python train.py --num_hidden_layers=14 --hidden_size=224 --num_attention_heads=7 --num_key_value_heads=7 --head_dim=32 --intermediate_size=640 --vocab_size=1024 --hidden_act="gelu" --norm="layernorm" --norm_place="pre" --norm_eps=1e-05 --positions="learned" --qk_norm=false --attn_scale=0.177 --bias="all" --tie_word_embeddings=true --parallel_block=false --init="normal" --init_std_qkv=0.031 --init_std_o=0.0385 --init_std_up=0.0444 --init_std_down=0.0444 --optimizer="muon_hyperball" --learning_rate=0.00529 --beta1=0.95 --weight_decay=0.0 --lr_head=0.00744 --max_grad_norm=1.0 --warmup_steps=200 --schedule="wsd" --decay_fraction=1.0 --decay_shape="pow" --final_lr_fraction=0.1 --batch_tokens=16384 --max_seq_len=1024 --doc_mask=true --train_tokens=131700000 --max_steps=8039 --dataset="wikipedia_en"
Each number is 128 + 32 x the weight over its row's rms, rounded and kept within 0 to 255. Layers, rows and columns count from 0. Numbers have three digits each. The size before them is the row's rms in percent of the matrix's.

# down: layer 4 MLP down (transposed), 640x224, rms 0.0444, rows 319-371, columns 56-111
# up: layer 4 MLP up, 640x224, rms 0.0444, rows 320-371, columns 56-111
down319 104:108058068135157137102109084145110119103190150173097108139092059095123106131112170137077134063036075133148145127119141097115166203076088120171165145101130186150191143189
up320 099:178150205100096152150129068082109125185163150134144109122144150092071170135161168101074172119107142099112105098108139127155083161118187074134115152112158141124108122086
down320 099:097132141152101124115150130133189122100118146096124095116138099053124160110178122130161034127162119184087157159104117184087168120183084117153138107140129133119114088162
up321 091:180132143153074145079079111196135086069095184164111132141077154118115077151128097124166123099142138157144087141148079184152151124136111131109173130167101123089075139114
down321 091:116102165052116125152111102130093070192181141114144125116149095193114084132157119173120097188099084156156163110140143110109111096139140146175079110096099159142119132122
up322 100:120116154166149070118098119132130145108163088141137127118077125155123132132109117134110080095168136103116130176155112149122110097173190071175107115114142117104086120143
down322 096:160149095060121129111160170171111166165137168077088114155155075109164138111180094116168118131090194099058137102144161047111147191152081169080098148156113147174134087131
up323 097:113141121163108140040065136150134173126161224127130137170128170134154149082150123141189111110168192108134173144117120101133136127090100092092124129093085147123186119151
down323 100:174089100096139061184151067125115144141122102159138112085106103136138128190154120122051152133164115133087084114143088094104150163145169185081113174134151128100073091097
up324 099:106098124132151099150077117205097121093175122141149162144114175178119096124121168064104188126171073112165116097127111161121140100125107138062102131135125107108159149138
down324 102:145112120170149144124186101165110123161147099124160186126076164092205122119107138146083110105179118136087163094124105105159109129106120140135142119155124221103060153097
up325 103:120102099164144153126157116179146084124080145126178144135105198123103161086152126124129135096094089146184113126111167108081120136079175046070142162191129139079189131125
down325 104:120140192177151136094072096154109120101051091102147084095157149135152129161133093186129159148120143130074141228093124128150146152207104141166142117142136103147084138105
up326 108:140096094084120112169148091176142105143141109078145080195166178098158108140127160142085132136200128103150074113152164122106161147105107123141106094137114121187100096104
down326 108:115119101137160164131085089125165132131136156151130116073143128157124167094135128178134058073121093099141084102133131074173109116098123127087136140113123173158179088146
up327 101:108131138183133120110125123149163108105094172148137156157136143123193111180139110132148063123161130112169017097106107150105114147077115097116116144081091211105203144085
down327 106:190129163134148117095118146134138096128112135189139129105201106069094155193160116135147149127150120065125067147133123152108132093180086165129124154131094210142131140121
up328 113:163202164163106116108066183107159202132111123116178097115166111128133115130111120105146103150167098148107054075097069106127101110129088065099170113122088107139137093212
down328 105:159100075160059124140156128156168135130115069129153100163155186143146129137178155132127157139124161135107113064102143125099118128139082167104162115136116082150107099087
up329 103:060099113130086095124115146156103157156135122132184049177126168124138141089090156138097137127151146135188196125141137176094126093142126102161150080120124116148113088107
down329 104:133080146110163154100126096123080098120064061099116196116141132098092124036100112157168205118123113118108109121123105137127106114099164169142096145063108110106137136117
up330 095:068124086128143145123131115158120117095176053096134113160166163132138083141121151095136147169156128190144135109076049103216166051165161108126116165081144129141177162122
down330 090:130153152138129154097107169130201157148160197109065156171142124128149123118095109126140120147159136120130114162155145136122093124113123176053110122115192120119124119145
up331 091:073176123134151130147157133118123147095145127065086096156127154112147157170148165148119127135151151119128155065146182092081104128183068168129115106150156141118124068113
down331 094:112105145107165155120114110110169107093116137094169089180170201109102064128097188141195116153135159135121142139102139156117105109120136164074143128090136092135094169094
up332 099:137124092137118102161154063127136130174104083142168090172114148112077079118195216104097181077138086150117136124104165137152125057177136150063091099115129191173119091106
down332 101:134116178095118151080145122095186163066148125090110110100126105161099149114056168139153178140163108099132163091131097119160138186098074135125153111139130103125134096126
up333 111:171139094133102073161147166146157093141125074086148088136169162095108137167178089104175124148137109103177133133117107147133119160112089120134107100137096165113113153137
down333 113:182099117121120205146123136099147131113121141146100156115155079138148143151099062146117156109099104114137067134075129163179168165175119173163120128119163112128077149063
up334 095:086139106124114135177092129118044150115072134130122122090134119059224124162096117144118092038122198130181144116148144125147126178104149113182038094136145122149162136097
down334 092:064097124163161149122174158110143135092104115181135120164129141145098205098200090111133128123102115062067125166050117145195202167122082156151143154108100143168103115163
up335 104:150135203151171102102097128179160134074139138161118106136049148123187128090101128114127136095111106170175169105121145149096162120127174113066126088134105155134064175044
down335 100:129151122133110130066129119177144098099064166122189123133185074110144153130082154102173105131115107134155141108118146145107133176204130131139129075199098145167089159137
up336 090:125095127120157147131073166171207144088115127142188114142069132143132083130071042149144143164126131166120180167100115138190105140099149134069139107125139104146105103103
down336 088:074164121131150122163145164060070203124164151092206138170138142165090152183128167126090099149052103163135105089123176107113107097107123141123117099162089174119080126157
up337 100:091155106097104117145117093170133179114142137139066124141164061165107179183132146158087142138105081133155137075114152114114141099141130201110139180151104137159130137083
down337 088:144123179156155121154153160055081114138126109132191161145136136134152099140124081112098098132133175093152116159168065120138148115131110101107122089122088146109119128065
up338 101:153132125101092200129142136193128091185078107119180071139127126129131117118120163113127129179170104116154169138110121132081129121161195177116143133135105092115110120100
down338 093:108149075110121105139120125154171151136084140118100124136126101199123084121101106157134104158124104133150143079174098132172140111161086108173120112118103156155195165137
up339 095:136149151144132124139144169153109214178097128104175110106152174099114164147039122119168095141151143124104142184125167083127076161130111057076141152144098140168095125144
down339 091:117116102090159087138103050136147111130112111126116093148107164129172067134133098098149147150160112128120144105137130157107139132155094168112129183185113107075141145101
up340 089:196122110142090179150135177154178161132124137128118099119173134109162126145103100140113118115159132114084103159089116197097153134080120087123168152122133094117151154132
down340 093:101097143136086128110057134073162147086098172103148130144121151101155098076120155207103097136150146122178153082064097056124128115169104109145128137137099115114201135085
up341 102:055127124200137127105096076150121148117149112148103174044120136148132115172090124118127101109106109091122163121080153125136097109141125090093166149183128075187149194114
down341 102:130108150129141085115155084167121121113101109109110112116124165146156145061162162208141140152113092112119153127093113107177117147202091089124175167158141194143107173092
up342 097:144089135192098123131082153088155144131089099156111098141138105104128147131145141125107056141114141180109133062180180108117125065178131106071104116133140088158142108152
down342 099:088124111159112116168133143088080133186146144129166120186128088068077172102213157125125087108124189137082112167155162163149144204099095145124120127140082162111133119140
up343 102:126113152123118123179072090085159078134131105126152133091174181155184013193130136091112115180122129093046111161171160125161145130129165143104164166113124181151136123104
down343 107:138148151120158105107102127124122204144118167193140084099102082158159141114095074199110155141111117112114091088160109073135156139132150124047155113089139195123131084193
up344 102:125097155124155150137145119146127091149132122106167112118146205153163156224114092106112158159124133092046123115100108144137128141164112135086078131129129126145080107165
down344 105:112188080139147155092152084120098154089186145094182167092153040181109149142136143181134168114142096198109183122135086120114070131119190125126091153135154069128138143099
up345 091:157122125117113149128066175161168153196148073087129144170171128149115188156137152179092058059072084136183153072152122154125153146099075109124143177110123170155129130113
down345 092:125131073109168131102129156158126102137109154118141145135111108149128107184088096140108166111097095171108078114133126117131160122090095136080126095144118118092126143139
up346 103:165177107121087098140147142114136157146131092140088157117180126140111104140170166094138133113152124126182147116129142141095132102168100142161068107124174109099139108081
down346 101:145070155179149117155115116124090151119186121138109139099101165137114166122083050141146141163090157108114173142127117076152125141109082126163093146122133160173106163119
up347 111:123112142138100093169159139139093164107083097107185172174127130095151095081151126139143122124171177045161144109086150148149123079166079100132121068141136124128115156151
down347 102:120121135122142132113127107110152112177103148128142135163119159122106063124118141134166130125137171136132178105154121116141139133153141185125115109145154107081158145125
up348 100:110156089154084139109094164181126077094208146155163153173153154125147145120082167088101069106108166106098140152139150152145143118177094112023083149197129159194097210108
down348 101:061086142064132179170167163132110089072152129100138148111105077113136154121115070113085113146182116112175121104140125122146157143103122092121075090150170067120110100117
up349 106:085160124124127085101138127111129126123191084183144095161150158120095116187145110164097190177078146073111165139121158133141101160098168111096113152110104085096128183165
down349 098:115127166112099126175128112116136152133116078226186115134118112157146119123172074111151076059126188130132169131149155109136083147115169118132153153197087112169162132133
up350 090:093106110153105165118115155130119108135173154132180131076123133154186071170164128144110071130078095146114189137143150172151184165117077111116150088137104138115161099135
down350 091:171108161045150096078148137176138131136101110092128145125145129110086141054047179136097156134153138137142080107192087110161117067124102176092126162154106152143136196109
up351 104:163182129112129074108180136147136157086155091090133138151120129071102155127116119113132128120115169099160143153090132099185154097097177131091114101102149125155156118113
down351 098:158093182211140190123101105131105133181109156141112094115160161123159175119110143139098130161121124069130141127160146118092063122114097107129126124160127182090099100111
up352 104:131163124139139183155109156122098109134135178130193103074083111142132175148106120122125107116138152149124134096064107131154132098150180139161089144104104107136140162176
down352 109:180148117136091082142110135111147166110127120152107164139153170101126123087091140090100125122094123116093098147195123114162114141114076138128100103103108177146073131078
up353 103:161088133144157185102079112030148144134111103196072140157120078102107144189093122096134123082183146130154178131128099166139086128082151069060118137110134162147130100122
down353 102:144191141132114092164214135185118108140113135092142127116149165170141151098135122117137185092115156145053105112152111114107175164135167155158107073152127083114162182165
up354 103:121085147096131095187095115074128123161153084173139155102115125109144085153102182081045115146184148122100133130116152128128193092112113131133097145142134075098132070133
down354 102:172174050159170104141134129109098177109145122113062063176141112162057129143111146188122159162094086107155138135177066124130135141143071120115096070142156137179093134116
up355 111:078166131110155102139093131158155129122123130093103175141107177099129099118147184094147142125116196075155036101116116107173149108159127150122139100194154092148131120087
down355 103:156185148109116138059154146132151161177036124114131114095098150096055120161103108152105143119109120148109122176130117117103137163105160104104118151120115124187125113135
up356 104:085119164123169085088133134135137111149109144166122124163186131133123138088150125118112080149126086162112129246093119158136130092180112138117097122160127163126119136129
down356 121:174078144171095164144128114133145115146116092137142142076108129115095158192105147147185132158092130114120127083069144151100099096131105124131157127151151142069144161129
up357 104:137158089172085131125112146105102115135108110196186104151122085096145146132112091090121118201122125138162106078170098075102197183057124164118134101156123081154092106137
down357 098:130078127063110100177113086086175091106089106155140152110146161120162142134136115116117114121084139095202146124186137135123123161118183141060063077170092163138174179123
up358 096:163091125177154105153130159168129114174080130154074159101120072132107129097170089157159139165130147123114188128108117168086138145181188140042139107132143164121147046172
down358 097:114132158118116165094151116167192087114115192063167154112099143162156145100085109089156104164131103064109122171153104065138153122076156147176113129145123098112052136134
up359 105:108159097145187090129147151161117108130165084149150129148174121161163094058125164106119080090159137098135180179081145111127131168169145057106137113047177147114136161140
down359 103:181103115094106169156111087086141140217120102090106091099139151077119111135137102143131123132143160217052157129110151122145152198156093186082079046132111147227125110125
up360 102:156088118145168107116129160081111127120119089075120105083219111139126105172154112110106087135144069120127148080075115142104082104103145147139094164160182153106154177098
down360 101:158134120127155162151170118138090168082130132149089140179112121079060096118072148040125205125166150088136107147152101095084142115102120192187157137150155097153119163121
up361 106:083117142179145155122114151185159067088139108142127184152147123044089100143149178109222194094132147122146106094091135139138103180120147133124116208158143154100164141122
down361 107:155141084085083147157095099208133108104136096122165119173108106190162118146156116068129149153155155089136104125155082135150186131121121174191170116124162134143117186130
up362 099:082098097181104139104077134119127129146159122183104157120081145101109154071112150122110139131129101115100076098143146061125082172130119124139152116140167089133110095128
down362 106:085135074098165118103147106141095102162091182091149130177134140120149081109120122047124072133083116104122165106163107148122086076104102142133096126125104147143157114080
up363 090:083172121147130171171156120172082099091140126145117112198119135186143090135219089128115155150150129110079155192078116110090145187058130145134043124133113090068125099155
down363 097:173114092134058093155140140114133109141140125124132109132157204114105101136077220124155085099138128149162139132066171079181089136154137119163145152131055070152112112132
up364 099:136163095186107124077096120127081094209129122108124142155152171103098082176146104153096143112210066126135094154126174127136132057142133102085103083179112155113135081058
down364 106:069152149146115100109135106191125054132101127096136129123133100140093146134130118126151170077111072124077118101143123186114139203084171143128099170124087142120116129094
up365 110:173065105178105128114082119087138148122081126126204139125129179123100136196132111052060179104134115065111080146103195149113092142131183127145129162122092121092143117111
down365 105:093145128116112131121155152093145153145116137136123178127141126153073136118102098121141101084118185096099166080223178090072168073184158110125140130116131180132156121145
up366 102:124115136151145140147176151152118124112099146147175089083126202123117151142116129111181134184114149117151091152111174120088127136168160161123097094116143110109118112167
down366 098:195164125127167151139096123160128096089107161099112180145186071129132111143103131117125147164191120140115113147088115089153143093117124154122093134110157102123110168098
up367 096:121134161127114131141142115163131104123120109157121106179200139124118170169064157160150157181089128106104135122118130118122121111123084132181114097120146152135130141093
down367 107:140131180148083157149117122149097130093143086138099137087120119084141134070138107135152091122192174109109125089112095143180102130140099172152142064086087143115120115159
up368 098:150095176097124161095123131143111104077062055088116128140150144148176105078098138132151125123101089111112172107065159063100141100149129120069118110150127130127116165136
down368 090:131109158193141138190108087096158141143174136129178130106129122150138096138109154140149155123107173169176025134095152122169178122087095112123141149030157079151144088186
up369 096:090087160136163088148084116130108131109095105091163134151117148131146091091167070110071166114113165136129141158166124174117122211118123048064187138144095169081103139092
down369 101:155098147115121137068144143120112144110163118161127145075153083130088176110070121139099160153116121125161131168095151128143125062119129112150136106087139110118120200138
up370 104:170104132107044083107099120128193100175138089106178137117114112106171140112118158146140115134125089094113111123059154136147103118121132140108129157162147163154074165168
down370 101:114060143134186126174148123140095094130095130149150166098179184202185146162150126131050141078120091085154107076109089140134137170117124165134164118076086035069130103098
up371 112:124148083157131139118173149149065135161183127135120118104096155129160130086116179130116124122167156133119108136089206130114098067171131140136088088155144151085107123130
down371 115:103097151097219140101155161140138191121108117110122128180204146135101128131172172123115095134080135144146136084141162157110080156158130173082132141116158120097111128126